config.yaml
intermediate_size: 768
norm: "rmsnorm"
norm_place: "pre"
rope_theta: 10000.0
qk_norm: true
parallel_block: false
init: "uniform"
init_std_qkv: 0.0276
schedule: "wsd"
max_seq_len: 1024
doc_mask: true
dataset: "wikipedia_en"
Each number is 128 + 24 x the weight over the matrix's rms, rounded and kept within 0 to 255. Layers, rows and columns count from 0. Numbers have three digits each.

# layer 7 attention query, 192x192, rms 0.167, rows 32-108, columns 96-143
118109157114103152148130145119132129131142123126142120143101127143130120154131128120152119117119127134139137088141139171120149127130111134126115
139125143130109122137118143125117129150135144101124126145164141106104123116121106141140136124116127138148131099128169114162138130100113103143123
119141120133133127104117122148120110134127141135095121140130166136100119196123133131151109129133138146131123132138123154132114161114124144112110
146105109127145127124130149164164136137096128148139146123082155113102120133113137139120122100124153109117123121166115164125089131142107146122148
151121147115137123146127110120136123110141132118123111119127106111130137119126140106103150139127127129106136154119100153109086097128118157141146
128114138132148117149147139083128126123114189094140116139106108109133089075181109139101150128157153124111156146113121129145127114126090132137141
103128168182126145145087111147076116103134111123090102130087114144119135133187107136070152133162175095177136094113166090185166158087120094164114
148127159142148098111146119118128155126079131110134131130109114155128123127121150129099117126194108098113086110151108137154122093091121130110144
089144106145131163123141126148130101132150125104136103140135120091106134124159142124099108135152186085123107130123131089156131137105117142165112
096104149152128088120182143079131100125146120101125109103166148090174129142115096144097149136123116165093160165111126123117132114100114118168114
149150110108100129132115124143134180137095144160132097144089091149137124148099155113146116129164142111093121111117115160059099109133116143107114
128128140097105079093167128129131108100113140118131121129089155125168125132161113141167133150105149166147136115141155101157129193135089114112117
152122128141115088154182142120178169125130145122125120112152127117119121157139119135143133133143150126116099150122132131155153126095123151138111
111170101109177169127095116058131094122115120100081102167114107128144151122113149088081115135117147123140133102160101072091103088119110165150129
135097152105125156137151158118126121103143080077114078146112122133167122142152152147124114168081115104136144150174113130114117086094093144101138
141146106148145140144119136194107123127098173107089163151165154095139112060132137146091103139154125174101142139097166095109102135144132101113154
165136114162120102159157103103147121125118141154111119103146162111164092125096133135125144153116102132136119084057126124134115107161127098115181
121132075170105129109109151154149090143145125173101173125113109130112117083155097177140114114132124149142111095155175134148145159111160097055136
111184093099111109125134140134104136136165142108102095091112119092157109127118154151143097163114118107133122141108121081129153120138144140148112
143142083169160129100135115150155097134129126122115115104145159115176101106134135136132134154144113113128144128150124128131124125163131104106152
119103134153083123127147138196129104088115125142129149144154171105149081119133136149143115119163115149131130088153117145171140130146117138121151
108133151107150106129144169121146129131129135125151143124137144122123104148110121147112092150136114116151163126125109159087119124122074107131112
143184115127132143137139123150117151122113137103112159079154117157150138114147169124161166160124086121141103173110153099181104155123125133162102
142119115123120151133130098091162082142093134099130089080090129151110133114149075145128093154176135124077127173163138163150125137102102140123100
152107115139104065129116163085164203151149130181124117098156131091185126178107116128100132114123091092108116093151116117120142174121125132111126
128099149095095123120164118111163178169111156109139136112167164060150107099149140169112127122150081128069081116168187109099117132142119130125190
150128153146170133128110137106091136134146102075127125111132158156106148078125090155110122101116107121142153145155129142111090125108124134143136
173141126152145113082157134119146154155149113144096117121142086119109153085075120096123125135159142137126096152143137126128104118100100107112075
133093137131156122095158130136084109069124093140121102165129114159143111169115097143115121143132129087147134125138099087073115120177154132132145
105108129149114121132125111165097143114108124128199128154112118136160135147096137084128135146133133109139116109122111123158139132120124083159114
188171115107080106142070110148069136060083133137102137115143116119143179118154140125139130139145155130128114137155120155114145143143140114094115
145160170132149130178178112138121118152094151111164077127092115171125110115133098146124107143123137143137132099162110131177138139072160105085124
119096190104110119122121127152181124103165110198180125174158124147143099096103116133094144092121108155090143129153157142137121115126130129167180
133089132116125115121130104143110102110135107114117087122131128110116177136131156171120105160113144153157138113132112149085122147124121129155134
100127115147137107127150106117112111074107150170073101156190173140130103151123135095082081124125144106146137130087115109146146127145144149134105
163145126091146136160132114129160102115099098123085149117162076127121123156124161096125114140159124167138091150149097104108149138142134129169134
134087148141118118114156156091126155122096114150113149111100178136130130134122092118127069128126118154152128119088143101147144154114090165110115
165153170151108125130169139120133168100124145160139112132140153081149135133109076114108144106146113123103156130131146127148164122132106113146182
138140127083102145085081124140158142131140160120117136138111144110148129140115145110132137151129122102145139133124129166099075137134085154123083
136118136103132175139097160126116113130170157110129120130137084119113128076115138157149108142105122141127108155163162145101133133163111122113130
083111092181128135115119157116140123106112127156146092117130176144088092136130130143144146135119146108088091111107171147170164123141147143127129
115150084145136128150119142137120110128149154083104090111129089135143158084145114123117144111137138115107108115140109126139117097137139083149147
149104100113153130127173123136144108162137131105086120132161138128131132120124149084128119111118165119132086080097148130135104128168121151141102
146105090155181087145141120097144065147122123094119135104120111099117189109145100144081111134137145102142093124136110126141157113131146103098130
158154149116154131138134126153154125150168165166176134168127104121128143143108119070126141137107131112126153145119125177129112170104135149074128
128148148108140108117124135112112100144122134073113113127127121115123186107108143163150135096144095118172087140122112094139160155136160143163138
110213109101148172104105112136107105116151151103124107133136110160114100125144124136131155150125140149103137132129140129167115144125127108143091
135142074123164084130153109107150096143114147124104159098109146147114167107081120133101164187137128110102137089170131140150194141122112120127109
132138156170167105122126161128111131130160118124133132139108077093148132146131117084133118160132130146145149111087110149088105088124129167135096
142150135127164155119133171151122159089143140127104164138114146128144101163106125099127143098139052158143156104138136162130073150102124146156117
107127133139083127167138102153139161116151135116186076126119109141168149129130100146166097132117156122153167154178154061145094143146178118087145
105140162091144132113135104102122152116140099111098125112098157148138151115153158118148091172113111151101124135136114135113115132136174131135114
124134110113128118147133109152175122126154141151122143149150144083134128210146104116140174137143124133165113123120110111123078078147162119104118
120150100187088165180165065144097140146149098152104129109123146097122097122107116102146088144108147109140096113162105096166108128148068141108109
116086122155142145117128159128123148111121072173150138072172093163128185113105094133112146111151090156203095139081104127104121124115136113114120
134101125120163117095154126129200116155120145070125131143098130108138129130131143166094110087168125095094130152133135114164132107147106101112128
151120120123137134139128120161065104140144188123126123107125161130192155169177102144112150109102136139098122103143132166113121177122102111167144
146094113145138148134145114119074088134107107121128102115100086157125150170123174124105099137157138162115146162141088133115146115120146096166124
136161162186153138159153123147121128124138144133075096134104128180108106172112087128170146195102127106119132114076079077111132147112151125151138
137135131110112179060114122145142127126102168157113130189148112124179085131155104144126086092131132091096152102123126111139148127120180148132119
160153098088116144109128106145119089093117112155132142157128113164101095095144125100103084128131169111138098121079142167077159117150154092155109
108133140103108114113141111150096171121161144129140150167133130124178160116130128178084148129170108134093080148135122094139093109156111121087158
177113100147104115148126145128136094117092179086104125151133097132106133141156132076133098111138117129083115094083112102118158131158133136159121
105103143102095162087147149167154099148091146106131142137112198108123133117122118129081140130126130138135104136120117112122115057119151112132096
130142117083153122103092120128122109134133138113111124153129101153118142085145088087157133124143099142105117139127134111142120115111165125089140
153185097177152127118129145155078096091124150150096137143163124103087109141119115115115083165123135143106155118106148122139165142135143141155113
100097120162108078135163160166119132122138153177118161135127175108131110115113115108104149125108144140104123078113130124154118099075088163139102
135148075106133104148154117204059107133147147143093145081159112155155130153108114076157103115121152104136128107075122174099102120142111163171113
124087153105111123180131130143131124140170136156136163159133101126117171099104128109098120127151134134141165100163151109089122133148141122112141
116136142093130133164147116128117147145122089092135112137128135155091115123118117133134128142161127106136143127121125113137137177100142130153128
137110123109108137114121115116156134074094161125130150152104151113108120141129083117152103118097115150085115119175155120111155142157173158097163
119119126119129119122099144140143172084150152153135155139149142153120090176153132107138134125101115159125102147109080132117107124089150142118103
114083176077089111146112140144149118148127150100088105124142116091135175117137131140118131127157142111137144138095144085132110142119110117108136
133113105172124119128146145142134139143178163167111135146116131147134150145133136093112100107116156088127105145159121167106104108163111105164122
184108141156151177136107113093143148151100122152129134127118124144123125115075109123107095134118126123131100138138104112174106128156124179105158
104192104178133111125140103098175124139162132101134091123097072136126173092157118115147138150105134153122126136138122111109130097097140110159170
127132142174062075167154151094149129103092129111159120154159119097129138143196096098135143140116167128125156136139168156142109126098111096083137
# layer 7 attention key, 192x192, rms 0.169, rows 32-108, columns 96-143
158104141145119122149126125126136129132131124138122128126114135129125134100121123111132125127143127150125155138132147125128109152126105135121115
100148139130153128141156102125130124119117122128138116114119128106131120112141105135115099113125141164110141129149125128124143106130115107121122
124118124133120133125140123117140128139107159135120119110115138151110107149120108146112130139148122126132132129108117115167126115119125131150135
131127142152148139114159123100107138146113131142151132094111130130156137113101133124140146128094099133137131137128106137125132126140130120144086
151122129122127146121112134135120125139150119127135115111138110130097151123117119152140119132132138152131142134144116133131131115115152125142121
150125148126141145134151136149126119134136099143123109153146102133116109131131115126153100119154127123150134142159137134117170138118158127099146
103124155110095103124106114087108117121159146139128112138125176155143118121139138123141128133154121109104145092141136145139135124151106114140139
131133128137144147120159134194131140138131109136113153082144126119081107132134115145152110120117159134127104136126099136137145109146160117137129
130137140140094104124075131128112149134126140138134146133117139157144138115130151159176128142133137147116110109123112118110148160163149120128112
121136103121135120110145100138109108140141111126120135122139094100100120106139126117125103133135127141124115145114100100142162123119147119143125
109132113131136124162125123147114098086155158133136163118135122128104175126165137120145122147103129157123151133127154123131103117152141113128125
126117122151139157120175105149108160164102116118134160114134116169122146111110097129128121145085138108132116129142141122137139140126118131117127
128122163111153152094133138117107183120160105141140126140155110088062143092106138116156127123196195140148148078092091157134138128149150160128089
156152112123122106124148119139169113147120155113149165087133119129149136177127111133108162093129148141131122120113149113108098113119119145119105
122097156135181145096142072136087124181117111127092151123129125130098164123113113133153137131132140140140074160120112145119144176155144118143106
156100142103107103137117108129117076129132121158140141133096157109150110137143059175143121106138144106146140131152137120119140177098119135131103
150133182129086110128154153146141085113142115140142170139160157101126099169119115117118099105094142129151132110127162130164120153108105104115096
091130137150125149189121094158106137116124162123163124122107140113178133113106164133137135081154096078153104144197101123096114153106129127121149
140142112117141129151140156203150147107137121127151093083129123130118070151100120147115121116085121118106153102115123143142132136141123149134135
118133110109115126094113158132123149153140099150106162131157158164110089092157096132133151087129113149110120120144130150144093105118068095104137
105139146126097134140134105162129184109138104137177143131124151168148194121127103169090123138175101138129141118142135117100162113142136129131139
150107138122113135149174099142085114093119094116131146130088144099108106135179097130127089111159146168109135149165157170138109112126131126120157
130115157152168154101126083171117109147150078146107097120154133170124128150110122131174117131104143126146121112170146164135126067160193085131112
070102170141131139138154153152114118089102094140146082107169124126150113173074125159155129161131127118134114161144134117134146112084167107160141
150143090119099106115138156132137127147160100156131123111091121137116127120109144127066084119170053090096129137074136127122121078123087136148144
126143067134153134131114127147111116166151158099179168137167084132091079091156108110132101113156116186146150143137114113159102090131101157105080
138118137082090160134162153155145140102164113134115124122136108095166147165138131099162170175142124154105126154140174134151076124067094133097131
162139115091116108145072123102120174142141129124130073083119129123130130157102114097117191139082139109111167165154097117139098105101163180143186
107135136133118131133131162160178139151116172141135105117099149145121119164125188123128140095109124138153113085162086117089147147113104116152096
066110133065090115177129178088139167145150130140138107075100159145211159162134108148165170128090118122133169084146107157146072131088158118107115
137147126142123114102131142164158118131150110157140153138138130151156105112139157114105079133131146107127115087122181104104112077137070122156128
147129078143120127152148159163168162092111116113156130088121159153121172163144123110164145125095148146163119101121117114140086173129088132095121
134104107094122130139115146119183130113102114137146051090125144158114156149118148152124099146134137108142129115111123103148142106101121136134134
140095166142089156114152156080105157130097104135123129124139153105140118110136087151132102153129123110100169125150090117099121125068153128160103
142115095117112165142137147146099101135127127122138155119134158149122107107117135152153101128173132155146100139162120130128105142152163132137107
186134149104125143136133149100121141163137136110113133135149100098104123137126108123108119115095142131143123125138102154131109135124149112147137
113106088122110108101132142129125141124123120124120069102089120121144145113100131143130138115102121102163157125134127082131140117155113082096142
144135139140109105113090093142139117154142106107109133147123158165135126141117114129133171084131126148147124153114150117132132120154100138069152
146109123135104142122091149073131108139137141101125105132151111163124144154130123161134110138107164101097134106131096141141130139120114166137112
158105153122140133143119133089146140097110128113178117116106135111135155132120125121142098135140136137117137150139132131083123135118147158129124
158114129131130119125145153112132114147123103124118161115110138150098105135163128104129135110131085112133103150117163110144107117145103143109160
120131152104126089134173091164134135117145117158172140136108095113097117139152139141151098131136095121139137164157104178126118158101115101129089
122127118107109121058116114144131118125096130105113124148159129088131080175137134181068146133107147112125101110121145161117106127121115131132144
141108113112120151171150145145126119113129116128130163150153132116133148064151091092157110156171139155122150128103154122122095167146169143156158
110142147166113115131109110141126149129114128143094077166163119150119135103105123104130152113115110114120108100177133131159134122165090110141144
118120151111177122140145083147081192147118142164147078165165124159137130117097124152141125131129083163174154156163114145116139127074117139146119
107142092140125131104138073100115088096137142146132142158109096131117132109125108120148127123133127128111151149136134164113107130077121137121150
160166114133127126113121164143096125128136117107089095113085113128140173116136164087129155127114138130125108192117080147131092127131119132159131
148160136115130096155121173177131157127140133178168103157145117126103124180152145136115112126173138132100167155133161144097136137138136145157112
135111135152107129177115128150174059106102102156166089116106075158150147167121108155130152092154159133154125141127124144091146136116154152149174
083100153127124148108104147112169135054126153146147145129091152134139147144115116140164164114092122115125120129136103130107133119136129090111137
154111131148162112092089127111147144151140135154085147111168114091125107119143160141106076137118142094128156132111112148150113125139106115138136
112125131135134133126199136141143136138156136120121148104147130104092090138136131074090116053142124139163131104113110148108151111162124128167134
148109131105160127100146117196116150122119130094170128095131150157112114189107093134129126139126102141128108089133145082129117105143131158123130
166172130125135126122143130108179115125141144120164104110079150081065126135069139135120137145141144126126096167121144151100117101073128124120140
117099166092068106160106115173138102124126092092128135142156096131088137178114094158146141180129119135120147133107069112106090109092109123107124
119118100144078139145077154106113137117173118143159168123134160145093127113136157132166163104137119098125142163175135106099152150169096082116129
104093117135146157138103156100099106104099126100080107129111164153063116100173095124122115108108111142125121147185140115152155141124128120118119
122075092108116170147112129172119181119126160100102123113121166167122105153168118141152108153069127154095152156157113122109106141148169089163127
115136115184147132150125179102132072124171180172121125182132115099122106166141144120109106119120138139119116140090084101089129117101112122169134
161160156118162136145123097106139182101135137119127107136094111168136129134141156154152148142110113149098165141125107128153089111180135081115071
142141131097161111117115138108148135121115179137117142115147152104164119086165117134139142130137150107138093142116128130125127151146115129110183
192138146160156134138140121123093178111123116118119134139114114143137106096172124135118137167135169141109136157122149129124147118094168107111094
163095124113163106146166131094132166116172124122111151111101174136141116127139099136155051136163132096162150133116132097159113107108107137156127
142126111160123109155141168099148162096118133178158127126133115133166133143115114114124158095148114122128127096150110145134148136122095123122131
149085153153134166127154093140103078121111140122143138123108107134115122162128103149084128142130113132137137116139159136137109097113131118159134
119100126126136121105124146132150163111114175120151123153162113138181135145118105132107156123138137159126149138121122106142161108120076115097105
107110106120127139152147141157093158131138119119154098141137149130102109136068122156095111128117102098115148107144080172085101164130150125140117
136127117149157141101171143125141133140117138155137131169137109123150101122135152120125151146093143130089111120135116101168154077138074114144135
162107125156080130136174099150106144146129121124096118116154174075123106115105136103153085157160118140160100125112143153151097113130106133125141
113143119126143092184141198145171141163139104108104136106068155166125127117172165129077150132133109094132109088125130093145134134127115112155106
124123122149118146125112127103152112129108178109113162166133174142146138128111104169088148101137100130125155107158159150142146068153151144115124
152111165136144100146149120144139124150123109128132109148149164107128143153105115133132116126129172143111137100109090084140100137135136138149099
151134123121159109137108149125109163105114130168136122108122114149123144088163086131135151131133136162135163119109135154108145143130111123093136
129165168156112153086116095072144141130118155127102134156136199141129083079124100123158109119112099112117111127102152137127137130175132160159166
116103128189152143138138116111133133119134149121170132140126112118166143134136154130154110124160102079126175128153136175153070107111159131117093
140099150103099130120122071096064143193174117154102140118112128157174129117144104106114137131177145134151163122111159124117105129140175170153132
# layer 7 attention value, 192x192, rms 0.229, rows 0-63, columns 96-143
115110132104121131149121161157132129130142084139166163110125118172113162116118139118094157138186122133076179126106139159153139070111112118134144
141152148128153139152085136124103135110105115159109121131145125154161124098135138125109134160074111130149051146129141098108122119121131129130130
135162124121084150103116143119080197133125111097105168119114124145118106137145169131156174173111159118123129087160132157117123139135085089106118
109149112134118109148153146108149127151117115139138113102120107119149109117145142121139100148101113078120127125123102145135150163142091111143126
146123145130151132123133097108125143133084135158104151125141112135111083130143139162113131101130092169162130146133105146123111153132143116135132
109141153155109123116113108183111150091110147114179124137145154102112130138137135141121130127127143138129079127131108097067145131108139139148112
150124129129096119105095135131105140118152139153164113128137129153119132145147136114148121092127093135103131128155078141132165128117120124175155
096088081128135133107181129159169139149157126083139121079139142135110102143163114144139159152134149105107137121126116115161111132167129110136137
105118144085188149189093112101109168138147138128139137140136159150159130122098151149111136183104162129135115115118080069118144086132165129120109
130151121107146158152141088125135116140122132127132109180165147121145123146164101155113099140162103116147110136066141128118159123121129193086141
121117127092116112123118104107160094166090121145135127127147159154144149111122156132170128113156141145081125105061154105105103099123143094128127
131130105173111125161122149149139108128115117117182111126111112123149101129114116114125124145128107131119121161083103129080063126104098107071099
112114144181147136130122132152112128110114137148121102093151130125141131104145163131137131143102159168122118095148155131127095103132103135144160
097126132154136142142131115137110157114129155119112140135151119133128133089124121140101138133133134084146173138127110114133134134113135176133080
151122169120123096127141140133116129190123109159179128123122155138072132144107149067127153141127160102155091080138140134101125093110149123119156
148134156112157122105116112128125075124176091123157101116162121141149118103120113147125089111104127080088175124129084117151117112115135121124121
129117146160128116125138142203145097122156086131085145082130097134131172090138154092126111126138097168107142121123161099129156122128117141138130
152136150137140128163130168095124122117107181126081114145124127143169123151176129101125122114117112117166129101153164143088162147089140131141126
178138103104137108136113159101147123133136144131131123131131092138097145116109136169124127153139120157115165082141133120132127112137137192118091
164130156121104110142155112125118161149140095154147108148124130094110102122101146146080119132110112143109121130151116148127119130137091103136091
099110148091115146133108127144114124127134125092148135111144113143123147109107073152092128145119158115120135135140098128096145098139133120118124
137133096140085144129094121098151101097116121148150114132151146110129162128139122162144151148135119070069147176129133159094164108129111149120146
130121117108147130141160142133121111146108108150095109092148146115097112120148094137172101124109135105120142111130146099134121111171137089081132
118146109169112139120155118128088125110100141137098113100148126123130139180139143120099120067086103123164149120163120105114115094141138126148148
108153103137136119166102111117134098127149140122142113173174193126146123136176133124125115127109165151103161103112099168124167129139167132139064
160102131112151110151134104125159115134106098167162121094115127142143145131144138128153098132173153103131135122158132112123128134107125185130139
150122081088131111113128161082125157112138125107108131163104110132140087137168116121137171139064114182196132094132129155118091149168117140143150
147152153149139192121118089114141102119105153122122144120156118114118110133126164087082089111099120121119154133110109082145066131146113158101135
125107110195179143122161139094155097139148141165106188127158098126110145119133126172154139127126122097130121125113134149135095085115145124119148
149126109113140143117065119122140125100108127099113115191120078115130112123146132067087086196132138113145136118125108075132131124172134167137124
114078069119138151125112139120110124128151150166116142108117102125160110130112104118086122102124163091111107148166109140133128142118123154119105
105159169141088152162114090159142123112102135129139133146121121112123145169134156144154159121120136109126108122128169158123166158154140134099147
118120129148110091134094144112184144149123168080144082140146140135105135174116175096130155124145162090113129134120165105154139128156155154130150
132134136127135105103116173116139121137097115144091105148112132131106169155090118124167091111145106125146105155101143096107109134140136122123129
138119185120126162113140123146144160105120076127116129145113117122123138160108138119139127107141108108100096157136070114135153183122131162079085
132106125129147139122136127136158148115115136148094126093086100111135139109079125116145131144165090173129154128143137077081116125103141108140145
121121134114118127126127114167152162117127158152142145101134143123142123126108172138127118127066124112171155138145106152083125104141141133192136
121130138129172100176129113189150074133149139164110069109136070137158134139152098118094191153125136100125118102105111145122115078139104142120182
150157135121134133113152141144153101110123166139123131120145161105127102112158155084123124133117123171093110140126107116086145111130128106147114
125171133124147112114121124181130139098156128110141117123118141128154165114163149130146103105126113118113127115062107099086122095107159132125121
153178116099123112113098158142141167111146135124105107113116155076106112157137119147101100129182131120127116141098112128129153130115146137142151
086111124129119122149104136152116075137183123140118107112123087118147160095102075115163114149172139120168119098139147159135039095116117140121141
184172130113140139134115166141124113175134098109153123126142107141134134148121115134155112106109139156145176159136163095150112117114129131115110
115154105134113142139141132071127113135135154163144096128153107181145137120096111151112114179142172112116122152155127142149148127162103108102118
080111140140155141120113114097124130155156159103113135127160153132139136081170114128119068161112104116168151149138145161146145098135159135100118
104151127139150108109124102174154106140159145120121087136137145076135139123144122152152123126083129133100120167127154109132122146125127132139140
147106127115157150142130107116152142130143140106144120100163108118158113092143158099112119135129088159145141134149155117129136133127111087125096
146143138110156116134152118121130137127151102129125106176116112082140149118142111154176156145148124117134132124128108109097135132128115155135118
119137106178163102128084098114155120133119113080089117121115144128151092112132132159147159167121140117096126108107141136133138128096157119133139
109110140107160126120148131085138076158112132141143132106130141149167137147072130099126105091141152121123096104120124146122157135100109161149119
140132137151129084158097154086118127149150134090146106103115109121121150093118137164144143159124120124110144115151127108138131096086129117092116
145121155130207127163135068113139102111150153153129145140120129158124121117155188117137148077105166129119130110138124091149139035146104115100142
135122111090138120144118144144172140136154131107123150146119108121121122118110099157147093121113126116092129139117140132175107151174128177097137
163127131133111086137192116161123077098104133110117138079133117141162130094124102158146101157132113125152127111142151142145108183147155146138082
161111122121126144063104101174133122119160168161122148122131157087100129114142110167114124111128112126158122145135104133150167156097142131170168
125101163147141130137135167135125172101156115099159086096068132163134124109112120114134151149113133096168098077149175126117137132116140145090126
128097166166165111127160113139098098171091170130113106124109121170152139133129083141128138132138116122094147144078120118175107130111177096103116
116145139120121135147110173125151073165110157131137184119141127140140138105155129131125109148117130101108161128116080129124113135126156203127161
113145096121134127159131104110072144067113119127122103112146130171154123104115130138123114137088140187160128139124121155140169159129133141084084
118132142113115135132135112113114129108112116119089124118126156124100122119072107099105100135135124126133094112120165144122159188120159135150116
164123144102139171151154144114093143161160126159098059121117123117144145118132150085128147137156148114101093140129161122153118106138127136112104
118114144126155162108160116108130138108153148146145145077121126081156108078128129147138138136144095128144140144111095147161105120152106140134151
109151117172142137127119155123146091142143105150128145104152143137136118127147144177111123125111141130115103131158155128135165109143154151112168
152108149112121135141100128140160117126138133121113120103146135099111146144116127156107116104137136111175122107125128135149115160149120084130120
# layer 7 attention output (transposed), 192x192, rms 0.287, rows 0-63, columns 96-143
123125123093137118124158131084106097060126109115105093156124094063121104160112129089110127117130150133117139139125105134134159153174091102197136
097119094176157121074178147094128147127134145145096135140134142124105146095152148126137158160145109127121128137126112137117097106165104143121123
152138120126100129114150149124118127153117096178098117131124136123112128134179129113130118094135151109102119135140158078151128160154128121112164
088096131149120140102121121113149140148119093127113129140129141143087141133172143143123150158104103172132095128157139115123083094104123069139158
076123142070121158163093140081136111141114159138115111129100154137158108157133121106146136116116126085114120136136136081120103139092127123109121
157100126160118112135133135127117109135076116187151132140137105140097129103140156122160119137151145146102162163107111147114115127145147153123159
167110103145133134114161111100131059094103150129165129138148140142117137133137135095126093116129136173117153162112106128161098137150095118099130
088115095116139123131129100114144122146075075097133142118106136145178157114126136172095126138102148133135097174138116161126114143090133171148089
115122069134101114083121109128129168124139148106073130135095154156132090123128167123114150130119134140116088159121128136122117124138155119158163
147153123119159154146153114143108135134094121136111099128136143119122105129095146117132143131134091145144147159159166126127162114125122096120144
129103114111136134134140104135077105120120124112127124145129105121133116121120134121129116150135138107135163116162139152088153153133174121126109
127115127119127101143151124130106157137132131160140109109114103113152151106102127125119078152088146183105123150098123117175107115099113142128088
124121112140109159131130134103175140152124132168139113114128139117101138150167151107129168130113137115081131138148098143117171090126101151117082
167123157104115102088109141136142142115092140106087106132162190133137119146120164157114125166103126144128144137133135121163123094138128105104123
103122130115112098116118090152145119141115117144120160145156138123132087096103114137159122087128112152120132136152156103079108141132143146150132
089129110137124139096111129136148106089156112153114100124125120154110137123125146138134132101147105136155114146143115139166143151133133097145144
104155124096175109126185136140131150163142137115111141085132065096148096125140113125127170113081128094103127137171119168135153074124136167161128
126127176126152164117108119123129095170101118130124142095168100135112129099114138162123130108137093157136148134069090088168124151136132102101133
160126130164176112093117119158075161123141126137150124122128093143169107135145117144123135106151157125138118137157097134151155153092148086134148
127149100085156143138113165120138102139124162113140160128104142082104126124170116119106102140166148094094145167120115174133121132118119148167115
132137116123124119128112163091120151084120137174115143159102154142063084125121116163082128122137147115101122159138124114100084111133112122155129
119134135140142115143148152127137115134095143130110105126135121141127118146159149132150092102101136114122161146107093143144107120148122104131149
120141188100127141176113112101141147151138123124146101112116124125121125128108098126118133137152112110133128109184115150102133118108145136075125
156163116066112151157110144162178140121131140134130106098116115137143155118123115114171147123153124090137087178116158113105136123139141149153115
107137157119125159084125151120160084125144150155121145153125121107120109120140121129096156147132133096161108143134107169180130184124171079106135
096151107113123117126078135061124153130104115105141113116118187125148123134136132166120120117105127113084160153123130142103154121103139148141161
121110105158096139133133092102158127156137089143151151122133116131080161159150102112131077142118162141158111126073130139169157118122130141086104
133154123108135110137116116132170110115119132160107068163066102106177122126077155160135189171136073110138140111129116119133119117130118112105096
133112125139156114118115134094143095103137098116097102160057142129128107151152122116115135139093132099114134156187089099153152147128107146150147
104142116179124134094127098129143130118098107124126148135116094144177166148144096151118177120127104111119079103118152122131105098156181090120129
105133166142118121125137072125127099137109140113105124115115146140130115116143145126189111139134098137127084157125136114134093136129102136129134
135120127093141089114145109103117132129107146114133129109166177132156145078204117089124090139150133158144143138127171112122137130125107148128129
086154148115095135168155111148094148121136088134137114115090130143153112155166155146093129136130129120124145149125188093152119126117131154131109
119105140147122156129143150113112120136158070131176092092134104137132143162090096094156102131146115156126178114116132130089145178131136182134148
125182146105150107093117127129117156173113136131052129126204124130116111138168119124185162165090134146097115122136155147096130122159105147105101
137107159147149151144132163099156094116111102149141123127105139120132144143099117147137132105106100116120139096163126119119137109144164115121125
130132143127129132146125157077136090156118111116145164109119111125114119139160149139104116096137129114139100179103165126127129138110090130125124
162142107134176108123172106122140110103115134111100145143144138138093095145124115139103104100117128107121122099099127118142128124125182103147098
112136131141153174100104138123133122128144131131146158160168110126143094153136101139074150102138089118125099133126102115160112101139175136134098
152122165149163174125168151109103121128154108110138125145127107131119126165134145144137138167120106151111147161096124146123082120126095114177119
137114140156142099078152135152120146146136089123176113136128127135125174139161111145126105144146125079099121105123103198115122104132137124149139
105175172119141131124142165104123144135077139158148175137142139153119108150096126129138123118105120107149100171115149091150163088132144133146145
109127126113109114146148131167097151141155102151107172088152117141130168138086113107165110121120141148174128128159107131111137171113127118114141
118133119123155061122120133095096099155131158173172125139076122146133154124148126152127135154144110152114156141128122118147148162145134148100109
137148123084127071131109134146167126150112136113115155109139182073090165135084097178110120117134141120122087159149128123154110142156107131102137
135155127145119150137156146126078140108120098141118141132102122128139119130127143180124124133137122100123107087135115109122160082118150120097111
123111150106149136139167115181157132114091144141115115122119164138134150123156116122119170128127143114133113166134112105126151132149121119135113
121115096121131160127134106141163130113122150154134092123133132141122105124112120124145040123123104136133172130141118115127132143123147140098136
144136129141145147080096123107096149139132088110095112124130150102133166178078159108155152099131107068147104137131121116152133145112097124082079
171123123136089117144167139142131148116129123116078131143108126079139134148119129090158134081107144191150132142086123130121136145104134127145136
108135126143179113103119142154095139107098114124156064089113122133106128173148130075157139130148125153121125135118102118108123137113090141132120
154155113088134153102107146110140126145161121146140122138113138128158082153112152123104133116118105123143106167136094150151158131073168209118122
142111163130122076172134121150115155123103111125109144128123129116086114162100156138144130108107130112139122150146141135103137100158122114196098
129102174145132162122107159180119115176106112117146149124152109136179126155142151159128113137148121119157127123168155117154140120154121102081146
108166159133184124164119135135162093118108116126140159125150110166114131111106148109093146114144117066139125124120117125144116095131118156116167
139126191134160158096142167140118142133161103134102187148137159095094112060115127132139115143149168127115096116134146140090155113188092122119107
161100126120128157118082131108134148130119148160107141135174133149160125151094152076170160112126073124129165153145143093117118142121144132136112
132106152156117146112173130157115113122146108138128134141147108099171104171145130105136131129111125132144158173104109117127145153157152120158104
140110091093098125109105122085119159119104158172122151118108151110120138138123152134129111120167091162141091089160122149143175177138116073106085
116117149144129102112104137140080150149112142120118148108138111107150169093126149112131130146127159116132142102134158151101128119130104102120111
127153138120155107140121133101147136107164119148123117085125132157181111133116111121129154103130080103155112126121173121151146145093152094143152
206134148097177121127101149108169135077148115170111126148121123161137145192103153118108133153133108098115106121100080128144104100151148144140141
150142114106118131111104160136124138139131104173133091121101129112122097109132094147164104088172152166133131140132142131077107116140107111175097
125105161125154090126148108136147145110102135144130160104124168131126157098138151115146116128122124173101102149136131122120094118099147137163137